config.yaml
num_hidden_layers: 14
num_attention_heads: 9
head_dim: 64
rope_fraction: 0.75
bias: "none"
parallel_block: false
init_std_qkv: 0.0255
init_std_up: 0.0255
beta2: 0.99
lr_head: 0.00669
max_grad_norm: 1.0
final_lr_fraction: 0.1
train_tokens: 349800000
Each number is 128 + 24 x the weight over its row's rms, rounded and kept within 0 to 255. Layers, rows and columns count from 0. Numbers have three digits each. The size before them is the row's rms in percent of the matrix's.

# layer 10 attention query, 576x384, rms 0.138, rows 217-233, columns 0-191
092:141100154112084108157157115157160109124127112134141091109146105113111133170139115141191127153103170123139134094129127097133081143106157152162148154102117135138106129113113121110137134121149096136113125106107101088090156121143117186117113162137132136141119167107089087097154125136152149110115125134129103133105141088119148128080136081137163184129117102128125130133134119128104118129162089134138103139082145091128097147083085115146143124174147124135087104120078124144133171122127118105110124143120116105139149149106097126163112139141096131182132133133045111128122145114120149148
095:151156116173136130112133107110139143144181154098162111124173086091128158160115112150172142068113130120131106174126138107153131115132103134101168151098147158105110133151136147143166135106119095134099140111116143131185118148111090147139111172131145136168108143162131152142144131115119131140135142126141119134151155124124143138135136125139145122116118123152157119128119151140098111113144128197139117124144100082136140120115137133092085189120133137084137117151087087154136124100170132162197086144114088112074183127118113102153090109092093140127157125169061119123120150116111155151
103:153103120129122073166148124117090119109117094149134124111120111096134118127117136169159098109142136127105107138198138121153136142114123127128147146095141155156093142121092142126109176137105119152117179083124159148130127124127136161142121122124108084125131165110149126099109111141103116114081118149144163127157071143114130171165164133128153142106154118119140144158162122142154131117149102133117103120116140102120147156136129112113138152148146151143189145105072145116145165093093164134155137127130125118107157117159112107141085130101142132134130153109122079112109081108103086112
104:093163149095105116103141157144109143097170114149149114150143094090131106181151089127141143141157160126063150108086102137103116160150146173071127131135101096109148129119144121154157081119136107137124130119097115151092128131084109114131125098121115156138128158115148143111095164172113089128105106110121161156120188107151074152115137118107128171115083158135126122108100099104160089147157157095144129104103190107169180141086144121121120060159195114089116145147105162150084138123136094121133133121128117109112149152105132141107153105144108144139107093132135160145141120118118103118
087:134176123081172139118117125125128104111099103093125144176122111117143133106131101125123114138059107116056073126084102157120123144106134132091126121141114111126171116169122091116093125178130126127092115076139136144101146131088118136149085148130075158089098089156120121162134149118121116157072121130123107139136129128147085171138123109132114108116169126092122117147142141129139120147122116138120149102178135136145130156177155123157102117081110086118127157130135125147106168129118141095134139146117108166152158166178175093137150148103147117116157106100143123143118166104145144128
104:125107099143146089138139125138103117117115129151114101125064143122120103161115097098127124140093118119100131189127098099114083152146136154098163123126144137124126114129129160118115099094195146138130127119100139153092109148106074160114120126135134177103116100131128147145131137117121141099111097130145110149147214114162123134109146109107149150152136127168145179116103075127113113105103159136106159121121155125116140110150115128124135089145146122145136131089134106132109123146174109152120108184076141106111096155146086154120098127105156133109126100147134089133134125149106130136
105:141116158143105188148090111115111162136116137117125120120153138136150138101145100116120165136118114151143166126166126183175151126132150104174093138144112122135148111143135097125136135111151172129133179150176144129127107083099095112119153091131142126108137149124126135139114126118120120136171151143071153133171090094107130125089126151087113115099149101123137112117134167107149105129125126156081090086074082118150139148132162088115115107110134116153179123161152110080114112152124084156165118067159136151113109118132157139108145109146131099161126105116119139106171106123125154147
103:122153136090116099136153113152059133103153161112126134117113105138134137121109108165159094123114159142124127153098095099136134158090140140112152137136114116106203127138146148104119163152155130090117158121103128119104107151065138159125132116094147128077134161128111144125111170122112100155100126110143100114140132147129153083129118118134131106175120090126122129165179083130102102192138098114120088163127151096150125180175145113122112112115154122157122166131118145124147140169118082102132137109164090134137134141146101138137112142156123141135124146137105157140153108119122100143
104:139103094111129098134086138144088150103103116097099105097142123149156157111150122129154119127110144109133109134125122118167131122096119136085089118138150131126130153105160129122140147139128127137157139117165109154162123104127153134100118177114127101124107129073146179127081185116087136124135145153155119144130094165119132111108119134138129126159147115094109079134141139107175101125108146102091160112125169117132148144146100130120167123124179104154132100088152117107142182144124155119115111108111122151148136121160156149165086118141159151114141101092142149139118080137159115096
104:101140143157109111164134125075123136129114152118142142126134148147119148095126159124160120166160132121195115098141119100116138136159140141162111111123130146137075155090108090091081126110090089110155141116127114119109166132189147096130121089104151146102143145109159124143076114130129130112095138131123132158135090156163135143159158157115137116111126129075110118126152149126138160100157111114133142120104118116125137141133132098107176135151106158167133148117115158108178131125139142128132143101133171154146124097148111112135128140155139113129144135086168107150103107135126115114
113:119081095140160133130073145122108130112138112136127114131109170136102076134171091084113142124110133124100128109090134138088107115147150130129111146142054118116127111121107108080155085129121105113134115130054164146128108130149148153161184090107115147076148114156128108121128099112094099124137111129164178132163114137112121141150132074140104139086119152125135143125148110109138135108134118090145110134126143148124124126148178163130135102125137138140134192119159170124097112121137166091160135144123108146155123130133095160166128133116140082135092118125159130102120105138096080080
102:176129092107155143149087092134167119119118153133108146108087092155104129136130184122152134130136144096103117189142117140143138131141134104136172159109091170184083129114114139097141129127152154157137106101153154125122137145136104120106130112094120112107109088142135146120103114118152111102159166156175137111160109106122147117137129106120176156147172127131122126119107155141115127096113116146119104142132135137091160123128170150087100144133142177191151155128122098104181117163134156150146118176085094084118116131125130179120075110109121088143074129107116102128134129150109122118
097:116136161129127104125133196125124160125115136056066155163151145135146132102137097093088137111099123129142105119107152148129140135122110157103082143096141126106163137155097109099106065142123162114103109159097143146100113158131135141103163112103155131132119156121132134109084145076124130135114119116100132115137162148147097134123083108168137102139158117126095106123120114141135125139136141127122186150138102145108145134139129147153177095138165142160142136094178111099151126122125113080074070111128156110099083145096110149121111123189137136109120161124123150133153117141126136113
099:142095148134135122122162131180110106151142146134122114156115115162153116151102116166125116152134135152129112163133094096119144127092139131133147117172132129119112120117084119132147134091169086148130184135105119098112124145089080134128118121130162132119156133140155195102114135138119144143120119126134109137179143085123134116146120139127167117114123133157152131092136119132130123134128190168100127159136154123144139168163140127121125121137137076106175136102133122153130086119146113145154137146116108133080096121120133120094143106102126186146163126130129130091123189192123135138
109:178098117155164144119133129091132154121082071130090115133135116118096103122158139111102123136098095126123158110132138107129138126159115099090143147129130091146135158153104146125112071114151142073134079112098159136128098158167128155105128150164122155158087122143152129103143115146170125120134108148100075158156109168134159150116172135133126090104113155097110119113101135153105170134096107130096131111172142111072122107103113137157120140107100158157088126145116165141138103100117167120147129153130075145156118133148128109152137094114134099102131115151115142134111092062185143109
098:116128131081136151140096105104152103100136148149100133136120149120135162117161126168165174110099113100113140127106094119177098118105107137129145148140119149153082128128144131138109146108194097177099129101141194147112155145077153113109128082083117147157172089110139145144119158177125111123105106182118137128121101132145152140158145159121166115123149113108113123106142140149102154131113118142101125123121158133150118155109162129142123131115126090122185169140146117156131148186122105122121199096118112131115156119132115125110104154090123161141126118124152155152159117155121115131
103:144128157141162108157116134128131112099107108154126130155105144124124122161156127124085137173097140133092114128121139110112121132119153117084150149128125090095146163125122117168108101118105073159151088125122114126059151144113155197087126133104165157150151121119146126132146157126118084128146087117101097138086194156191123150123124109165109112170067140140123145131125103105143137165114174131129145105123127166102112191091096124151132082112138121150115143137133182146106138187153132126090094135127138138144138155111132130109112141151133125100117142152128120130111131106129121162
# layer 10 attention key, 576x384, rms 0.141, rows 217-233, columns 0-191
107:139180120116133174120189134120124128158121095112108124141179120129132137105184111134134146129157124115124140063084127146128149128125139114135143171125163128152150095160116092145160123103072127080138096103112125127162125105135150151072119145128136114155102093154117108096130110118147137144161120122112122098137122133142115138143122093090149123137130132138168100135142131109108113133122153120104102133188143143190167128106110112124124110137165117128142108110127165124138128133145116113155186151118107115135126147127123152103139141156102136104148127110140115116145161111156149105
098:136114131091142108112138102133130135116122129101111132136153124132143107161090106102122111114123082146119121111141114111118150144147154103181096107127148096142160096143076173146132099116117137110129101074113173136139123115134116121089128112135105161122159125106152172134158089136118127130138120104162159128127171102175163110078103091118085113127126163129133169104149114168122125076154136156130122139128123103129114107146109132151133125120133131151111108111146107128145125128128172110092083149192133171160142107139103100126117135173147118130133156133112083094093118143126119127
106:125146131161136111121132120119147137139110121113145104132143122129131110146132108157143106144144113096138092133088150098107115127162136137133108114143134098118170140132096106118111114151109117168118130128156116135137165151083138130098094120132076139129168088127145146183136136131162104133130174120093130107093140116164098083067083123122116119132136133096166098098132120115150097112097148109135137123108142178133111108115136136107126084142103131123087094153112176111102126089157114143157131097129175116120097091122142133106166131172164147182139108140145161105091159125154147117
096:144118098123112122140151160156138147098150115110134132137147135109157106191123122149135168097148122163140111110162120167104154083160158116118104142094136131131117117129166129140143127112134160094159111161102091119137064129154164131143120120139147093149129142108119140128095121076143119116131121168120084127136139132121130145108119151096176104126103117120132131130117175136104159138123128157131120118128145120146135153097148127139178141120133121135153126139110125130147148150151138129180142126131130101147070108149127063124113115115125076127160101126139116128184143123112151133
107:122119154128106092134099148119158133157137123126143123080134157135123093180123137098141171132160132136140112150175155127114131077092105121118151098108113111119122130148147177121134149151159168143125160127081137134102150148150131176132121139108162130118133108126177203137146128114121164107147110179101112121150137131079127139128108120152132086174112160096132141114108156090118118121132096125133172099089120123119149160139133090115137170129103154121145156162130142119111136121106123150146141112113106152120109145138095116158112086085104136149120141154160133162116068126103156146
105:160108142135116127073138099133151134116154108104118147145168127146155109169149136125149130166148103160125135146107161175119121099121135128128092108146115120153132146097127166153126164118157142184090144096139115143132089128124117153118136119103150120152153166129144137131125097100148119155114146118143129128100130161120144140132074109136139165132154151129137126086119117097112133126136141134123108116126114141136081150130150114142156160092134160131151066107134118163121154091129113090108162092128119145120136141094085121098160107126123155122107119152139116084128086127112132157
098:122096139140099137137120146111101132144135110162153143157087124106126103132110109125137100111119150109127106146113138095105101177091123088090133113134180104163122123122072137127124115114115082159166114140130117107115129129148147156118077146173154136110126117104103135088101124127148079125155140079139142113096146150126123141097134104124144153136144091111081139152175158082118147128121131078151132123153107139139166128133063151191123131135103142121107158159080101133131146133133122121127147140103141089172147128101180121203137106125137142114124138120137126123121135137116076164
107:165118192104134094108136140094191131121100139195120101138101120135104106150148126114104133111094090127114114117152102136124140175166137115085152089169140148122134135136147123117126142148144166124130084115160140161072130131109155155122123142112128104137118158159107103167167136138135073107121145131116104098086141105100103133170104115113148079148108128095185144125176161105179144060146123107114139101108127163131135138108096108160129134135110124111146121134118124133132153095158125166150155178076132143110150172138138118108153109096098137122117122124126104116118135135086158105
101:135098116110134089105084149085127141124130135161148174138149158174120120168133168130133059133118087103141144101150158136124134104116119127118125140119083144137131158155099113107112105118096118118159101145157124143111137164123128139115088106167143123091120153131137135141138138143117117123099137175120130160104086115129112114121082117107128135090136104141158137153138104107170120139112080133151202115135124135151156121111179134131130110099086155135125148136107171127085151139119109159118163164114136109135130112146131151106180140141137134144094148109143153170087149106122164158
102:134136129119108134109101152116151106170128113108111108145117113113114121117132184140124143080145126121151128166130136103120139135118135121128101174145112123117110079140141111131122133152091105128107100127164160133171132157166115119127112097164118131117158110144136142174111113158103108140121156136119070154151110136136076126115144166093121130120164092130143089135134108115136092140116144073157097147150148171102119125048176126091136112135113102119135161156113138076078142110126107129084112103086122119126100133107154147129138114126141124146112143139151185137153116119147102124
109:119129117113095140119142145133104108136154102099158116103109117136144155145119167176169091111107116135079117131112151185116114141112113077121147148129139160141123145102135133150053153150121166116152140131166116109127141098104134151092104110157123110168135134121141131148158122108153176138134109174100100100080141123131156146126131148125138109134115138134110143110123154110132146165113115139106143074130112115111126111109138133143104146125119130109128126135120135140111138101149123141128126097104169135098089150136144103085122120138127167124138145094132107122149172147101168151
110:133116132155091094131152144090082136121119129112108132126184150133123113146141132130119076103126122156133105125091152143153123152097078122100087153130132107131176127164091111100098123148138144104120118142124124118121104104121154126159147108135152133134210128131138135139117127130064104155089129131172137157073144089130107137066108123144081144119148128111130133121159091141119127146088117138128096159167101131159035115184074141143141153099116106109119135111171133139126171125112135133101152117140120149127116153130116112098168139165148138167151130138175130115137130148111130109
111:107079127104165147115115132106138110121151089119138142179108160172131140160150114135139087144114146147156133143141122110145118127122180098147132111153131117107102143099128149080131163132143137132150114127150118144138168107118152116117106103135162128083104093130171087137144100139143088152171129134133095149110179160125098140127111114142189174122119191158147082150169139144181107136139108094126064111152157103148142121118165152136131098156105163154164114135110156115115175121190126120138142123125172095107198149100130180132172152119110128139085113144126114141135141119101135144
108:122118116164131136134145084109171134112108112158124137118132120148138126138147100156129148103143117161139115106128115149100139114133154143148081110158145164125151104099154147116135197132121145139096119116099231135133111107127140141118113125131109140115090137153142110116159083126116110110158167060161103114123121131113180143120123165129111141152149125117147169141099172148108102085120125086141124121080123125118125128097138150135130141094129142136133157159133125108120119110175118110133098135096144123148129100067076132138144117113173161130107148133110059111116098149092127134
115:151129162120129137127160166151083081161137141087141147101105116139089117206108126125101154121112155144096106136109135126139118112118135151163113139081147123113139125131159120122148177128127127166107129150134076123127170147131097118098155130100134129124154107123164139132124114101100174139144111137119158081160135084152100091156156103141151109125132158125098129118089155101123127185132160136138148143090120112112138138171134086150150157126155157120121131112118154088121157122075113133141129110175119157098158119095117143100140115142125058132130156146140129161161119150099124160
109:183116157180110108188150137101124162129091106137161124112142095141121108153123091140135131131161139126091148115127143139113151128081134113134144136076072155093181165131132084140101131119107133067128157152095135110133076128125125113138138137137146093090098171147140122102124138090125114104144151126119091128121120128117136109111133116110091143134132102143164127133152094087109151110072175119147132137081120128109104157168110132123133145122151143127097119134107144098143166117137130101139189143102138118099128121122127099160141103151122092150143126084149137147107141136137147116
110:142135140106140105108128190190070094128156135129121142110153137114120111174169114138125120109139129138105146112113127126160146161148139136139166131138110079079123149137146113164155118112116135146090143090105090145120135122125115129095125121123145106130103127138138158156118108109118139117103168147131162133165147132117091128133153090074140144119124172179135135157116107113093127151128119149124124115138131099119128112142149081121107130153108142134162137142120161124172132103098093161156143132155100086113149124132134164125149117117133105139136112156122133133201126099115109089